config.toml
n_layer = 9
d_model = 256
n_head = 2
n_kv_head = 1
head_dim = 128
d_mlp = 1280
vocab_size = 4096
activation = "swiglu"
norm = "rmsnorm"
norm_place = "pre"
norm_eps = 1e-05
positions = "rope"
rope_base = 2020.0
rope_fraction = 1.0
qk_norm = true
attn_scale = 0.0884
bias = "qkv"
tie_embeddings = true
parallel_block = false
init = "uniform"
init_std_qkv = 0.05
init_std_o = 0.0
init_std_up = 0.05
init_std_down = 0.0
optimizer = "adamw"
lr = 0.00181
lr_mult_o = 0.697
beta1 = 0.9
beta2 = 0.99
lr_head = 0.00545
grad_clip = 2.0
warmup_steps = 516
schedule = "wsd"
decay_fraction = 0.858
decay_shape = "linear"
final_lr_fraction = 0.1
batch_tokens = 65536
seq_len = 256
doc_mask = false
train_tokens = 531500000
steps = 8111
dataset = "wikipedia_en"
Each number is 128 + 32 x the weight over its row's rms, rounded and kept within 0 to 255. Layers, rows and columns count from 0. Numbers have three digits each. The size before them is the row's rms in percent of the matrix's.

# layer 5 MLP down (transposed), 1280x256, rms 0.0864, rows 734-770, columns 128-255
104:139122156086115135132148086113143191104162136163183209181111081000093132091138143099126124147111116193103167148149136100141124152135115135135154131114107105118177093150174123159148107097147144112077112141182079125117137079119187143139139078087162148163147130165181123119136144128137136163110118099152119134083102188062061159123103103156105144101169113168142191097101110129162037159141
099:132104106183132193113127114128099140113135131127111124152096092149145105176129186120102119162074112094153145172124168131166189187082136137095121098111136166146180104109129139125159139127132127102094065136189201152094153097114125074141176112115132133157110158117161116072132096099138151123059056143157099152086084097142129070126084147097105149120157083160132144121132120146129125135130
100:135160184192121148151096146128155153150132195149073201114111075128136165034116126059152137138134106055161104104117096124117064080134131143113095133083126138184116117138134130082090100152154134090109087160121101093089193123188131163143109099149127083153110102129105044153124116091087091190070141146169176114113123124138125083151152145172141117146110063134113145148096100041117118092131
101:101161080114099081097080146095113131161142154097178150176085068118129162159084081107114098110135161141123119068111154188102087192151117134109140186153147140167098112167174158152115095102191097097127125113174110112162130144087121124093103079148113065094156133150119125120173109121150105132179119125143106066122095135070109141138181115085104156185160086133127101064146183123094138181140
099:128142144131142082110087123121107105142115144068115129149064078175175181118090138074082149114150070102180124130099149097105092146094176192137090169091108102104169084157100178119182120163159132116089160155140122158138109164145104133109175105139104166084186146124198140113121154156105118162098119175096155101145107122092123076103135103113080051149092149140110152137129097097108169126121
101:141196112100168117165159149139087124109137083122113195121090137148123095198070174149129087106138136093149142168079125146177087100127096110115088097067194100133076087122150153155134091175110212079122116145135181195160168138045124160098116102136109159165135140143135123141108171070150133130184149151125068107138146076119111148143131096148149104131133117100117136165144111108173156128095
102:123069190151169122131110179080192126141142152107138119137172159197104119127112137133124083125154109141044130144205080077117142135085101128168117108137086170071138156132165136124125160160128102097200131073150077126111133083183118065118153057167121088136135105140129040105138133102111163171138125106120164159075133142147079130137079129100137094156161125167118195110134090160126103132103
092:138100145167117103120128125144146151156116139104093109139169113000124105054112160076188068123129104112184082142071077107133143181091194190052108182141145096121137140150103124131180120105045082109133162107039093146204122137116118107103156155131080097115103140079115111098127143112119133141089125161111118147125143127159104116085150143143143145140142177145170119094139130091112089080121
100:126113149108165169172132113130145174178075129122149165119097090150127120168145102139153156127115126122105113173131138158137105063137104061214153099182107093116087118103162123095114128100135124140159103125169163070139083141129132187128117136106168166110114188188102137125124123070152121147090108115150111159183149110092169110181143199137148134115165156141116157110173147174116063091131
100:138124103135073156131147188085121095161177182092166141185128115161089115108144150132123099097139141104171140121135125106122115071087134125148092092096084083170103110151197148086127118185188154117131077161134122121123168115164163114113101138088035094114148143098079091143124038115176136083165115110082133098120090135114077060145125100129072086139142108117106095153108073107146130107135
104:189138082120165133110063143130077050167121151152174117176075074208151138204085151103113107112178140141119080123092122181194092101122095087155111088134086126118080128145091121142175136098076110170153098185156077115069154128109117113148109125164142117122103095136135105105162131056148121063142098104135125119137147108096112108129122077086160125087151134127098176112152163175109124139130
097:093124138096106173111194152177077102155183158161120164135158143157158150187114113101211141147131125088146127166134125063147139142147132131132156142108174100116117102092182166163102088087116129135120097108132095209118171154121137091098072123076130134066150178164113109119130103113166157140080144124139160083171192149118113061058103152143153107106152213145133127161090068117134133156120
103:147092159108146084173138166152132170129128116113128140086138094087116152119112077172143166100084139177176151119107088118134115136113143118100117163138110122167161118128132114113120127119152120135097093099180099114103115061080157121192114145169141117106109118140173116149133235129141191106098118163152137193089164101070098182193200191148088124110118057145124000092146072148130091121090
096:146084118174133152138182132080158130122170159146161105108157207147154156136134139137122158170133114159091135081125140155124161126107141139114123121152165113124135135112177142097149117197124112193089125146105097135148104138132159029085115079149171120155168081137152134135110156112131087092168147127110130115081120191152122157090104154130143114145120117111095116078115113121137154179152
096:157111138113175138165116167154109154123147157127122114133158203154127114233110116134157074193156158140090084143086210121125110097156051105120167072149112131148169107184099159121119092174133136115145100149101121111109101135103138146119131126111130137143085118054152088160131090091135168102092140121146070134139116134144140153160178097120138097159164089135132168094193071126139090055157
096:129115068118138100136151131111157145149154092160061165119118212106130143127147108137124051164131124182115113150136128174155131147125136117049191152157181127160108115158120113080099150117106101221113120117166131101149115104157136093155136177136088135110107151179115126134167078120218099100046115123099163123117136112092145113128061107149113112132128127133079120139162078125206130176140
097:156144163206174171119096121092162120117096101137150102132116068186208150181143190217100186133151121119106102115126120175106151125178130198146077110131105189119149090103109091121120077140101096101178118180127143100186140113085169090147121133130160114118092115128117171145158155167193077100160226077090102114164126129101150153133139134176113151092190174121145124182091106145192160161146
098:151120165060084084099160108137096107147187124090129154139155165150123109137108174168080109146131126091119184128130083060069200085110129119123081168127149127106139102154163064159209099164116127096105099106130108068091075171108086135139134142120169133103137146140165136077163170141156100113097151141126105167136161189132136108188122130097106165198157112062145078081149120097108130100095
107:156158137091137093164156180145155099073143135122129141104106139030116125104093050117127131143078158075145120129140153144108130098159077173105149150137133130086164188144108123188137159161083094110135073131079143129150141101131146132121062108119102185121146120169160138146075119143151159147128096125063175196143171099178134161181116134120142101153130120093120124111109140146145101124178
103:109135150182124119172089143139144074145088168092117134102138068110137158090089114067158099107142157112140164076154143157097196109145188137124151145124150132160164193115094194178112134112136163140128134146162150131192150162116174156136128076103121077157101135123143080079082156109152183117064108065163161187105185188169044101087154146110123127082137120081139104154114151110138155103142
107:111152108095095081102099166114129123101143150108064121104195142119112136097117047150205178154179134110150071103162131082125146148150107147182158169118123156137155133156099116113158131169150138160114130070125115144105120113089190104146165099150091172125154126079159121142178122098108143201144117089137138141128043132110057167119112123128101137171124148133158149108173092125113142121161
097:099148137161153082119145069122159127166122112120127096117118127211157099032130179108146071085105180116049112125201169115147150123066152079113161114133138209142122129182208110134138152132154147117085137115087158131159115161137156099098121103107119090179109121062160129134094109138149126130113116152126164130066099124166188101097146137123138048188182117174170138149157138115117161091117
099:110142145074106154159090138158172163130158126107162089098175155072131166086064168118127116110129118179169146137135111135060164162156118099092107141157090133178148180143125149154083176111207092108069110181043106140141100168150176104137114130104149139111146086139148143141085145165131158183120135130129106152110194110094134138130114127071090139143111129180111080188116148167066091076166
089:153168128113146090089100149115152098134138081090173068088113147158206130099174180155150082111155136116162074118130148167063133119070103133109115086047131129106140113117118142138097069112157113104099099162196107150135140103102063131133144150126080111087039097152159137129046128123134080152103181176152129120135067147124109120123120095141126112124079150084139168102179164135105154153051
099:122135168090170141156046153171105086200107159151125132141122138111111087146139156147132071126179138147118120105138160089117044073086157130137147183079183144152167114198075185118088145155153184209158138164098127126152137127181166149176163140103116146136095108128100104038200129092153175140160126084132068106151135116125130106117087156141127162060118174158127158071126124090130137151139
106:129138177111094170114158073138145164156113134107143121104111144099128120056127118132140100105140102175196116121123110185038104089106108152121219077082102108104113135148134186097147158121182119141143104116080126177137131090134148143161121142131121175210144134137165133101135135164087148081158196187142100092085117110051108121130136159133186116152109128114176138121208178124153119136126
103:111123150083115159083163119134160180140192128128153146147099154232127113175147126154125065146130097146127187149146168117145175255138095120081161134153131117179168144118067130125105130116161102118118148158255135099098111145172143115122059098148095130183123118136133086094101130125138119200108110125108141137124085158126141154122136137098132110143110121113155139147193137145101112138124
102:139134132111117169154050075096178136120244109120125129103134099194086091091099216228171121155143161137082139111136149130154186071100095107130128147111131127116127100113178153126175172109141127076103096142134180149114136120166153108079185175159062161117126133163118144119085099104163102094128169154111100142130163106084151133154108169141144103046117154137125109115151179160149127084179
105:141182081134109155154101200139135150093160113116147168186082133130125085113143138116108097103109099099120142134104161097158085224164063102194083143164175186092165156133091147098156102173122125140069122107108095118086153106093145159171171056103134152154153153103098152188136138120065077175125172060140087147136171205128140152111118138135089100121108172170077176122116178174111140169129
101:115146126079138130101097123151130149121044130120126106131095118073138136103208083091147161135096137118112195112122122108108112172083149093138118115195103161146091174121117107153169108073115061138150106133152111165077110145109152155102112143122096160107124205132138148152128106157176174169140090133072181127130079165125156167141169080158145142126089108155116132148105081172090160149175
107:133140100111127106127118137218133104101147112103123111120162131108139172000124154142118134138149169104140187130146168109107115118091158121118139139176129091147145097119165175071124120176167106143173108136104119141155097119100105146109123085118058145091182066150109091095094138166106110135128190117111135118125092079140089112096159122196144181141148160177131175086144101129161188144078
098:140027141185128111107108121086097149139151118102150117130130139070127158212160128155156147097113111126152075108108191100118086193106148137114140134102119145184108051085165076150141108131124138084144086122177145132091127124152163106150188154118185096143085143143106108093131164094185130191123075105098121127085102150180125192151111226076167127163123130131119192118081122110153112100162
097:148161118151109120060151137121150153120133166183131152151108113100136133125162058158169157186089120136112085120170177137118093148127102062136075179093130103106178088117107081131127164125118101131156124134050131120091115116178113142083096127152115077095095138083155176097113110154102204169118153158183061222114182084116135140088151135189119155108111140126150143142136135127086062167104
086:118127049169127178103110149149098118139089125144151151120196102015111133000144102152131143157181123116109146168099145092167093166148120136120101123143153164102160207104055154112117153148124120136133170132031080129167120118159152174153146121098163107118162132131122073130135131125151117187117082156107093091128159105106160115136138128117173176156107095124104136081117088091122127101070
101:133106100137111137128105195093136107115184099130171100160116164182093136179107118141114116159099130150125144094109121157137095177063086171092097147109075116100139125145112082068136159135158163166126085125240140115141181123103114157159171129151071199108169125071075143129110133133162094129180106143163087164136089147114072113113162150177059204092112154114158137165170163101104107100140
093:142102155119170124135124139137172042185149076078115123156066095138079157181127105163148159129141099111133134108147073144098136135156133097117070169145093120133157164086172113205133134131128162133110166076179122151123121070137119129105164148125134149110106112085146097127072134139169177161162092145161192108135087154100076141104174135120141115088062128179173079134129137113174146151110
100:155116161139101123104136122110146132089156100044103149120141126125163150115176149134120074116119150114143143090095107122079158142196149165143153146213135204106071115087128136204139122155104135077111217129065163125194134176105137110112187099157201158142160081126168110170114150135094085060166139059099105127139094124154083179109158088122079157126099147123076144054128170158125147140118
# layer 5 MLP gate, 1280x256, rms 0.0979, rows 735-770, columns 128-255
098:107047132157160084130083144140053143200124078122106139136128119128150084162092147107084145160164190131205163122129132154148128149123071145085085107122142100168096167160080081126097135117126117078116077148119095053083160125096051140128139086122089121155134192163122068123110151078159112085091133085151119146159075116152126070124089135190162140111133101113080206092139102141102148126119
102:188119142146145130085129131124171117137086138138181145107104155165107113167108119109148087135157182117130183104173121143126137109085076175090114142082178133207122095167124106145083058097104160086105038115130149113131118136136093170088063082108157151185131139156055186149153078085197096132132148074101143130167133163126107085150115174182120120134158119090115102192153084128100192114108
099:151159112115143115123094109126155121193153136148190123153091168156165085113136051188133160201088170117087125103123174136119138107091078164068139149173111152151136155144152184134129130133147173182079157132156102140106164187081103117125112114127087150090121117142179131132136103163130123110179091151204208133114118139140158168149143124180127114099212128108132066124146039200108086096138
097:146165144114089174125106068088121186147198101160129142130122162131159124125123108156166097076155165086159137102137123111155115093120104148109128105158118137104161086108128124093168087131103102116097124136132111107133196117102191089100124163077140081067115100115103135129107106129127093177099090140169169115103150096091129104141128114132115070153153145180096133079097083117137141075150
101:126166099121101114149116150144120126138132148146143094136086107116101063170095135124121099155152176147086138100089150112072137117085128067167097110169143116186153152151182207093142116053077125174089119148184122195097151164119146194109120176161116147145159130109115144145122140160154125135147104108106088127189170089149134114139097156166085121094165117152159124103099142155120085109094
096:095098094062146113118134184107189179103077112151152116136059152119092092152165096116110137136156112121211158107145139169158148102146088107096174120189139133113136127112137153151115122093152047140114160136114182151149186122098095020183154122162100180133063099104150179167127131111104138197179139155143120186109100097101120186145134126179075146151143071129178079132135170174086101094087
091:167124078142143080181068081115135129106120158193155106084086149134188100057102058169134113187163080071091141177196151171149114124133115124121131096111155152126172163099138127127109150130129161123133150141074134064120161109144178130149151095161168103069196096097098134111162136118122106149047137144140124118121141095040158155138128185133096137095150118154151118117132173200088140080153
094:125178080126119152152133104081123127145158196111153140091166173098095173174170091183127104118165137130083114150097108130108130107119113196088154095187162117182150133132120060151174123109113105118135116135144102189063149121110057136041120169131127183171173091137131040126119080136111125155141134106164128147144133179123133208132124158152146086159156111120084116095145159095169136162126
102:170103138145157122156187161152134104120141113160108117131124192201136108120141116123119126121165099150127166130140131180170075109165173143167148152155154138169175099107145156120126087092113157118088162158106144082152121159090124152160143102142101089097142153095111125116108116131116131112138066168119164181060153065082114103095164081113100103113131074176088143123148101191168114125119
104:134139082031134088114133130129145117101149169208182072135092100136159148152143116188125123187146065140157182157099122146161124098140113106078109066147077128132166103167085127076114157103067132165161085129180062143118119153153129113104078133146127073107142124108096145067158123115163161064224152125106165100098112098078152142121117111126155102090161172093079135141104162095156126138151
098:115134114122140153066119102120055076105092104170112136117121165161135106150177167124135181141133066116102099174142145106156112096132148097120162143086135067178125116151164097090150151163185159115083109128110128189179092150145067128128106084120093124167090150120087167080131074142159144116112143142189150097125114172127128123102180108160103101121138134108139136146145151077102149119110
108:067082095094111090137069087039117099162187041118114123144138139146129145169114187182128099152091155173139199163148092149153145117122108147100097160088141137095186082142103108120192140126147107085127148132176156203177146108080090116162150104103107162104096173148142202136150087110089136111123104180133121082114058079129149150119143185153117059072135133126053154116146107141163097089101
099:188148135157171102092160163147162091143109136088074098102113132145169080103149177160171136161135119117091087051094151148108082156171092148082144146117096095137117098085116144183101108146094133142123169118143129088174124107108122128100128128133184163144170103127099137122105121111099180091140156135111120144171176151149163108088160146164122149124149090135140123136149104112131102180124
099:096127158097229107117082094134082146153166130113152132120140149126143117120141150124116156147154102116146143076143108077141136121101083119092083172110180145107144170167185148116188106122073167134120104173149140159102099125147101087114076144106122180114125120103108147172161099145101102097122128077095112113110109152097182165086114091115111156084161177129145195168097154150085147117077
105:160148140132102105083194108155186201181154121121124150119078127142179159134171087080088109095141146089111102121161214138143134077114041111102145111139111204160109109136168144095112131115149171138140047128170110060103095101130127089110172123111101125170140150115079161055067126106149140150112128187161096165155133106148111110145095069088113087132095133115129165164184117171102093085148
095:164135139243193180120041139121187114110101137124159116118072098122124189162100137159111150079142153130146094101127092162144185104124153112135121125106139162162101065133177142142146154171135129136151083125115189091124190120078112155125174120109176135072152140102083152111106124181103150114118181069082093144169132147129140136170149194156104081193148153089151092166086111153164117144156
101:139111113123190098068123129107149129120200112073147132080122156121073144100081130120114150090107075109146086123127100156158159125158127128130218175147139125143099149154123142094117186092163146108078133106099142082073111104144129107191181176174204171170097113101099145127191154092096114138144153073091094125137131120125134085083096060126121133113126094080128128099155079143146147137101
102:125157109096110139129118142096102125158154112137134108098153141082165072157145068134165086121148130079155219110113113094120125108136052134149101132118114104129139157158114069145173099125161160109147110104164129111086062128146159131080062116195106138163097103118124109112152107132103105172137161118123049164113131113127148098086120120143110112136165149118139165111100086093114148050105
104:169141129125144145106157075147128113132122100155122079177087097116151087107120100152112118141119123094159173154166127141133169160153074131148069138165079150198179112126139110112158161159151116091134128091176097131171124180128102126166134142091140086124105161159146157092176143132101142149131142106155145142165106114163142125185121122112184111162137135118156087190167088116109160136186
107:150167159138128132117148200100139150186152140128109163110084106147190057127095143157119086169192113093101054116124096153109113181219177089125086105136126169186104214149174108154129121133180129121125153139160106084153113129107125158091102053176157182114145143101102119096115151085149140129113134116115071109144078105090152153077106121149165084179167065121128138113182092198113099126190
097:167135153111084152121134104095174117142158147130164130154123092124154069182166107166158169105218156164142162048148126080122170114126126183092075155162158065155122157112124120087148109105101136102116106157165082141161108083151129110165154164139104175207126105205078140080110094094189142153126111120124085166175126138141116127233118132143110152085133060090126123110141124113115119138123
096:160139117104128100069126191137067097135176120128183108104111146143120151111125149123134140124146166138129201080112110156171073184131079116082152148123178133191153091118118152161131068167121127140167120137109159112119112116184111061107096088167129227137080107104074144121151111144118126110098135168136110085128103169106157102149093110136126111174137146145117121128131148110151146204142
087:211166149128145146116168140139178116142121172129119112116137083155056140151154175103079134123112160105147140173112072154164060137110138122194100122101116154121178136136178081126124084139084109074137158140093153079128143116100148111153167157114138168089133151070102131116134123086098104164188148085067145094119124119172172155099143139152092114149136175061069144106160094173095123113132
100:100089111123063043129103121105130140158125144199126108108142160107127140141133171143102144204180164126084088172135142129169153125154117188137077081165157154134167118136117152145144066127104117157163103124132172142135150142133140101140138071131170097097071169143102106088114182086104171117153151095047087177100121173098167143120120143130129130089137092073179109138117101212139130147112
105:080143162090195092114119131121116101085096136120103119156083184103108126126157124129159177076132103132157153173114095143161156148147154108116144123153099159148160123155100155119118143157164181181140149064091134130182163065096071129156167107147141208099158134161148170130110075121179119148167110164136124105148138154104117138090057124089137108089131092176078130141138161177168119050121
107:089143168090146099167110140082123097164103106130167156191068133083121121147169153138208163091091147134154158104079145110165142082148169131115122151184111170178083173166177075071174108109115125121131106086115094089168103153145095058152164114106120135055096122100111157130123101080176073122206140158137159093126079146085169093140062143153088108158137117074128131125116135099083085074151
103:163116085157128161133130110180118201151152148179133139148132137086131113136138133165121076116188081105132096115119165136117153121189134141082132087129065088119173180183129141107128097136145170186112107174154120061134162080125082124145131128159078199133169101138096089168106126169098145123131150092123138118122078118035133115141113108174145096109160143086097089099089125134152043119153
102:166070166100138143104144099129088098148088112117167126042116113135109137118128104111109094143063146078107135148068091079116138143151166119132147141178138156194126134123087157158134150126171132131179095115134139142075064153115085120142124111145185158142116129172118178132149094114137111208123104079048131153191099106103165093129077170149110151065130093142166113187105135154163101113175
103:097096158160127128159108115100091121152130116151159095167071189160107094134093090150123116117155147159180103157132193117138145127152148107116073158155135166061119088146113097166207101143186146133103138097143135099167140078174093169173100190111057163129143118092129135070139125122149069110112139143148111051175149117105137149118106131065172108162163184137134170133097158142199116099121
102:162170109146169054083076102173081130145118120114154100170129195112154134158111111080066111124149180070090137131173154114196127152085103133074105151114143150134175135069169155112138115086143125151140154121161154135127175116114104094125110098100098134172121132106078084109141126138164101147180164150091176117127145138143174164114155151142122082086177086129099160122146102112133120152131
101:151117174191197087140106167141029072168070083104126218114127147109115104152177138113122126103132129127148185112118124183139135101151093111124088085144155115165137139145179079093094050120111134214138139129141170113128113129182082078136135167110086158160101176125162161148100140104137074158132101135135164105153096181142108180089112117110198112057133115098128065118104171160156135126118
094:137156085148132128125159082102116103110153075142152088136072085156093101133125122136145146114134117114121118156176150170131138136200155177147114170161116130106117092080074123138197093065129070151138149108072079171097113133117117102078153124095118155148098153094133141124140169068099157120148181127067111128080103075128094101115098088137165169122170156141089163106115145134141119093157
097:103155123150111131115121076112067137144087160077098066137161174153122093136122085131102133114131146092102135141037135068143142125182172086097088128108138150140122217090100097142127163148174053121105109098102142101158128124153116142119114200150069125127168118117156134161171144085127118169129114147201147132134158089065134115148166146110138070118160152111135112092129079109137097140091
100:104133115103114158073164076155109136160079078124155129172101183114119079140207102089115096139124188107139172120118124146119110149137165116174065182135090096154154137113134110142189145122161215130162152073125139123114113144054159186132130110115130136102116088122112105088136119080118115195178131125099138188149136162138102142119111198134157065135117119129099114077148113142113142127119
091:186084114157113058118160095122140103140103139116154108072154157110108130137133169154095088091103094112112173106142171139120132205092118123096134100154085096093080162095166142164157132171105113122072124080053182143129144065181168080121144141096110141114099118143149113165131120133121105175139138199170139126114105167182140108108122136154069105124083109112166088118159154098104156133142
103:121122171175159118138130107106076104121178169126153107161105169135170161153188115124145140157107103140087089056078102115145134121078188140147128161107136144142159123148174114179161151145159144072159138099144128162190101104039160126155145159175116122117155129096100136129113133109158117115101091168085175079169147052079178146178095178097093128148150121145125089125137098154132151066116
# layer 5 MLP up, 1280x256, rms 0.0981, rows 735-770, columns 128-255
099:168113133079116164121126140077120102186129184113101133144102157175127129137160121152104178094146041102099143132127093141130150141131170108137123166195132127130113092144130134108170140106114133133043170133104145132092110104141114168145169114105119098104159119148147162121109161153175138129157045104131045165168153121102134110173107159120094121128135096080154097118134109150170148076093
101:122086115122116148174131167196165176124089119093117132139139158075089138088190185149195114070163144129178099166104112171169109122151137173195118115143123098181146179111109106121102120132155141110123054157122144140083138147120138153143137112070096090174181137121135116133148123106167090202137146132086130171161164205127067094127125083172103144106110140151169144088056173134147113152076
101:121122148137120135126124150150075120157152164133152099106145155150166105098107143091091137188091078053115059096132108178109108087147139067090124114186119133119112104137151110101140158142139108160106216114053166090177095150101095099139112096093140108094090187147142121102151091114125163125088191129071127120154093101160166122104163147139098110133166151174139151104169167149192169060120
098:138091157172139124082124187207164083134064143148137141116139114172127122129184080105125117110158132157133126132106170155160152136110153165155079107129072122108117126130140144143106114157113056113152112134050110135094116178142106133079106114139064110096096111136107149095119115153124163111132125169133163181111120080075173106131104100096124142137175154160116108129126135108058185126148
100:098173127081181107194038114111064150081093121104160162142112144162146115098131117136140131131170110129184138203093214128161092196106121145131113142124155125103163107137177108151147148118131086127125150135161140137156140147150166119155127123110136112138124171128123075175129107087127139177061094147122078124133163123085140147137136132127075180101112111147092107160115112184146156079117
101:131114133119180084124101143130086131197160137148141131138106138130090079115117136118071146129157132118126091120104150106131097203125086162118122142136147173112113120112097169125096139137120085115120103126182092108088165109116117124113150172114069197177136131118143136117123079104071188176169124109167094204157081106163091093171176123139228075076091149125126160136093124194105175097112
092:103151157154160119154119107105128153153125129126122181118142133087114118142126141047100115110172126115114123118163092166151106134116065094089165097180097113102134065132102099110069075141190182132116127130117131106101171166121143130127104160152162119187131160197156150155076116143114113151148126111114094099172154159134220113170119111103156078083113137165138069211101130109143080107157
099:148139096140172105142125160159124135174068107144083111111106120131157170171103179130147151186095130099062134093162142132187151068212088046109127111161087114137157176154157145203047119114143077129131109130105162114110117140137156134139104112093156110126216128135104163144155108048114180109118097155111170155097135137172093182154145102158160137149126158207132161155153138125084160109119
101:158128198141140190160173109125182097089157110164105118201094153133096122110127176102105139168136108121128091082120170137155096086043156100090068105101110125162142152131113140166159149136139116078100141119110123072084108125135134141185130136162121111069134135110178085074122107061123129177072102099142111138118153104100154115113099184071096077133148118110138077122116168104159180111132
101:139192123112168130105106116169162108080088086074142112136123148116145106133108095104111163104130149122145086122140127152153134120076088113118050112081172116125090130151137078162171122153185171073132174137084118089090105122070044186102118091085094168147109172106136118122137139086136201130132163139110125099176102132104139125083153073104223111097121166079096158133164138149151172194153
096:077076180089179070090119062139144179135106086177126147168131123132115130154142089147122137170089106202192131149165097158163159125049101073148170087147115087114099145140143126121193077115143110094133090040159183123130098125122136146098161130147186143125152145141203075155156088124098147085096119121138154160124116144105094166073106131098112164151160111116135058114130129129089151119137
102:101144127152141146126089197081097074154189125134163122139074141093127123121170128131080132115144110154132121148185127180159092161201187129117141114083130120124100110146159135061139140038117069082109132125099149138163087122124084105130164138188146153159132069093134103115138143115084112135174120144137168143130118107148116145144085171152126126151157094115179099108159082129074094113154
097:144183059122134067143211104165130145128171114096168091088139195133180103107142140168154122116138156178158189186166119158144183081157154095171161146219098150100140046122077137108126168132065160075135176125120147173142145146126193091139070109091169162113138074107097205134135052132141132104090130118096137167124126129116135150153134117151099139168134092157085093130091115138115142133122
097:129123146125124164136100182051086060126144148122128123087124127060104138102175137129155139141179166118117153189102185122130070116150138172135094108160142103152080146133090158104118115129162131083141141163174112178158136168128144157165100137100132138120155154054138128143091083041168147081177124140123189148119104132113119150162092112101140133200193131131143127123195161126145167086119
096:171093133139129117131123150145114115081147141120153171092073198110171126101119081169088136119100154083111156152167152152131157132160112171127100129099132127171122126174105138154155104119107104161122092110167091116214135142149135128090129119163157117088119101161144151081142073105194146097106157113120113093163080090098099151134147145155113151133124144171153160143061154153163082224176
097:154143161145095079057150120118122116111090186096135107107144120046044134114139085146130148122141174101173141041102183149172117138119142120097108125110082106131124150130135163074092127087162111109184106150101093129140171131144135165115150173139067156186164164096118139135145099092106134100076192114114156136093128166091102093155108136114126179131068103122098123123133118086056073140063
098:176136159114141156096143164112171065123183147144176110144158117143153121107207171150139113126067132098132116126125136115043131074142146118197074138129095088148125161178148097130171122190194122106123107163137119125126089127121119135153124185133099136156107102115066084130136137143135090170177081145143095134106099144112165108168130147095141148201077147048136196081142098064067110127110
105:173137076071134119145127073107204116161118130106149135127099138130135125135060119089165125140073092095145127112162122178120091140090068126102149091126120127136140050168168142097199171151142132050134165117096141108155116107116157132124172123167109120179078136133136128163117131121099144131111120105176152120085133147095132117060094131181132136111084132132098109124202088137092115151145
103:118184095100155139114182180146150125098096131147150109112145108135103085149139091169146139137110123090076123087140175138145092162140209111091140131123123144150142157132089124109188125109116106078157108129075136156085101085053153185169124160123120084166126088116092089114098049136099154159125160139183118159141117084155121181156149122079155076089127183127132100105110145121141168136080
109:095139116094097144066128137109129188171115130152130189143131114077111160136166079135131083141116177155132112102145172148121117118097133124105146121046139114086106140106127087102108137160067123180106165134148093165150163106082202066122095131109111102103063081082109157107118164122174102171097131193142136106107136142143129091130106057154115069156143058099201101103112120144103069087148
097:137098115126108095178104110116106156140102140082146110151170108130187134158150110144158072058133062157118185105082128140110077102150117131181068132162163138141132091154121134141160159096128120199077153180152110160130133077112164133150121156146132126171131110136085105095136146136115146129136148160116111093043131115171134121136171114170124134183121109080147108120097166176112127167113
097:152133094111098115183082174063114178100185149128125099089126138081105197028115135126081124148143120117163115112065132109126148089095108112127124129102138132104148112139061112191091119099121085077097064150093153179134147114134180182100161128070155113124134075104153104126047144154142169194038127169119110093122191097165084096082158134092152078131136163156128100143130157076121113112115
090:086137107136124096105061099100149095143171130106099061162099143194059147113149100151210147182080090158086136116129095124166110119181119115161102139101155163159100157144134122140133139117144140116102107125120145143074144109135174099130128133095191123132173163065033093125173128174127144074160095137106135134128142090135164134102123174141106128137179108108132099140116126160159103180117
099:181128211130131141219126153047135117153133153198087112191184112099139072105093153109230123102150130120173173164072124095074128139088112155107114066146102152145147151113097135139118066155164118157129184127140137116083120101151185134144103134084122154203098129143103150139125191151172146167100144185126118149093117113075134119149121146155155131110155104145115091118067135116112136115156
105:141147111050097151137149159101133163077108087103148171162143158129115116166097114135063140182067154072102152113101126098106162121135120111085166099117199111125138100167177078123089139121133124137140066142143108116150137128117145132166159152089183136155106102129147161154110134144103137124112121192188125077168102075152136125161197138113136115180105091065133116176114172091066163097086
112:121134102148073137109117121151100153134176117110154120095165121153151183125152071124097104138146117088203138159134152057148132171131107127069172106113111117140166140135098162138073125106121091163116074157170144171070143133129166123121091160156131168159145060178172089137146166143101071135091073137147176186119122117100134191086166152166113123101072097207193132113078127156155138146105
104:172157142154159078104195130170143161135151106183120162118117133093130099153145150183160117103138107113099123126170087148092168115147183089128116143078090064076154169115099129048090110112112149039139086122112170112191165091124156152109179104158116146102099138169113121161092065161110124095118113163093174094138117116157154141170095154119117109099122126177081110100156070173121117140071
104:086137115101163101125133142123135050139135124157147189113106112104120126122172170075134179096080121115153113218175087147164153119164115105121156139114100143126114172152095198104100163162157128154159136138124142115120119098097110128130149111128142095112153116152088155120200077132156181121129116095080195112074131118113137141105093145085104117132056200116091144121173140058159174083174
101:117115137113082102162161147121115113156110122150112087141124179141186152133136177125166118146127074157108150121095141093146107109138131169121153073157144157084109131131132141076123086107155135147204112135141126124076146108090126103088053121091113129127134122127059152149180131110198126193130188125175141105103171146164151145168144150151108102090103123173142122162187048144065156133084
106:134130091192107127109151120191131124059156091098115114120194152170152163082170162159109154141103196143104128103104168160112108101124171122179150139091119104117113160107134155152181097093166155170123123130135085113188186178115127160143162124053138162141136160109114176125140159094119133056155213139154132150090115036194147118102169124073145102141142163076145215108155122059129175138116
096:173175159113105133151171116096179161139163082126165115106150169126100191087112109124130093091150106176132155151127132090158151143076137164155113107080127152134084183127149101098196177131120106125094110106090035156089136135172152154170146061134149100112122167081053084081070147158049142075142124161154118112155172058136045117187159123130089160116101120150148092166163089117129146200164
097:074093128135138171155122126117127055127173165088157102121114157097110120193119147127147118101104162131131134114118091192144090136148145117147095113161125149139118156161140137176116078071171101097165090138133093184117067113128084135152143073162067127167170062153086094192113146135113126140140184085133147164146160081092142131125100087125121139204169127107145083130162110198102123134076
094:118084077154116105132119116154143107136089090087101095086118108130150169098096122141088130147099198116108147151106119143184146147143152095065143156165108125136148168110149178156166127123206096106112142130127110092178169158091113062104159132078083125106114186124143123180129098130071126126125104186132131161088174074112178107160116117176154097093141135132088150113132104098181106137109
101:088195078155117087109087157113110103135115135161171173128184104177138070160104130139129153067199164141104119160125095163100167092134118123110153178159076133141114179127143132091150189166126113118128180126123095077148134152174143106126135103085105104141092130106136139058147092134131105138075188110153145175134130098142183110126185143131154149120112150117173131167178107067102129032117
094:151110182120153145132104117080159151181126152126125079086133113063085122140138113092107103166172115125167114134128158115143134086142116192109167129030147130086132124087103115087154076122116103164162192131143166101105120154052127136140086161099126052161151118141098071110107107127075167180061157156121070129097198111122154153143103138129078128097119156127117089101078093143118120101031
101:163090168109136066093094184162155092127097171139182072140126103094106087133200103120093131115148177136147130209114132162105149161133144079166143130100142115126112153119124144168140099077100160095153133173154123095162192197169112093105098178120151097150109108125100162179152137122138105103110142137124092142104135175130182128099109139107142193152143189103148156125137123095109153108118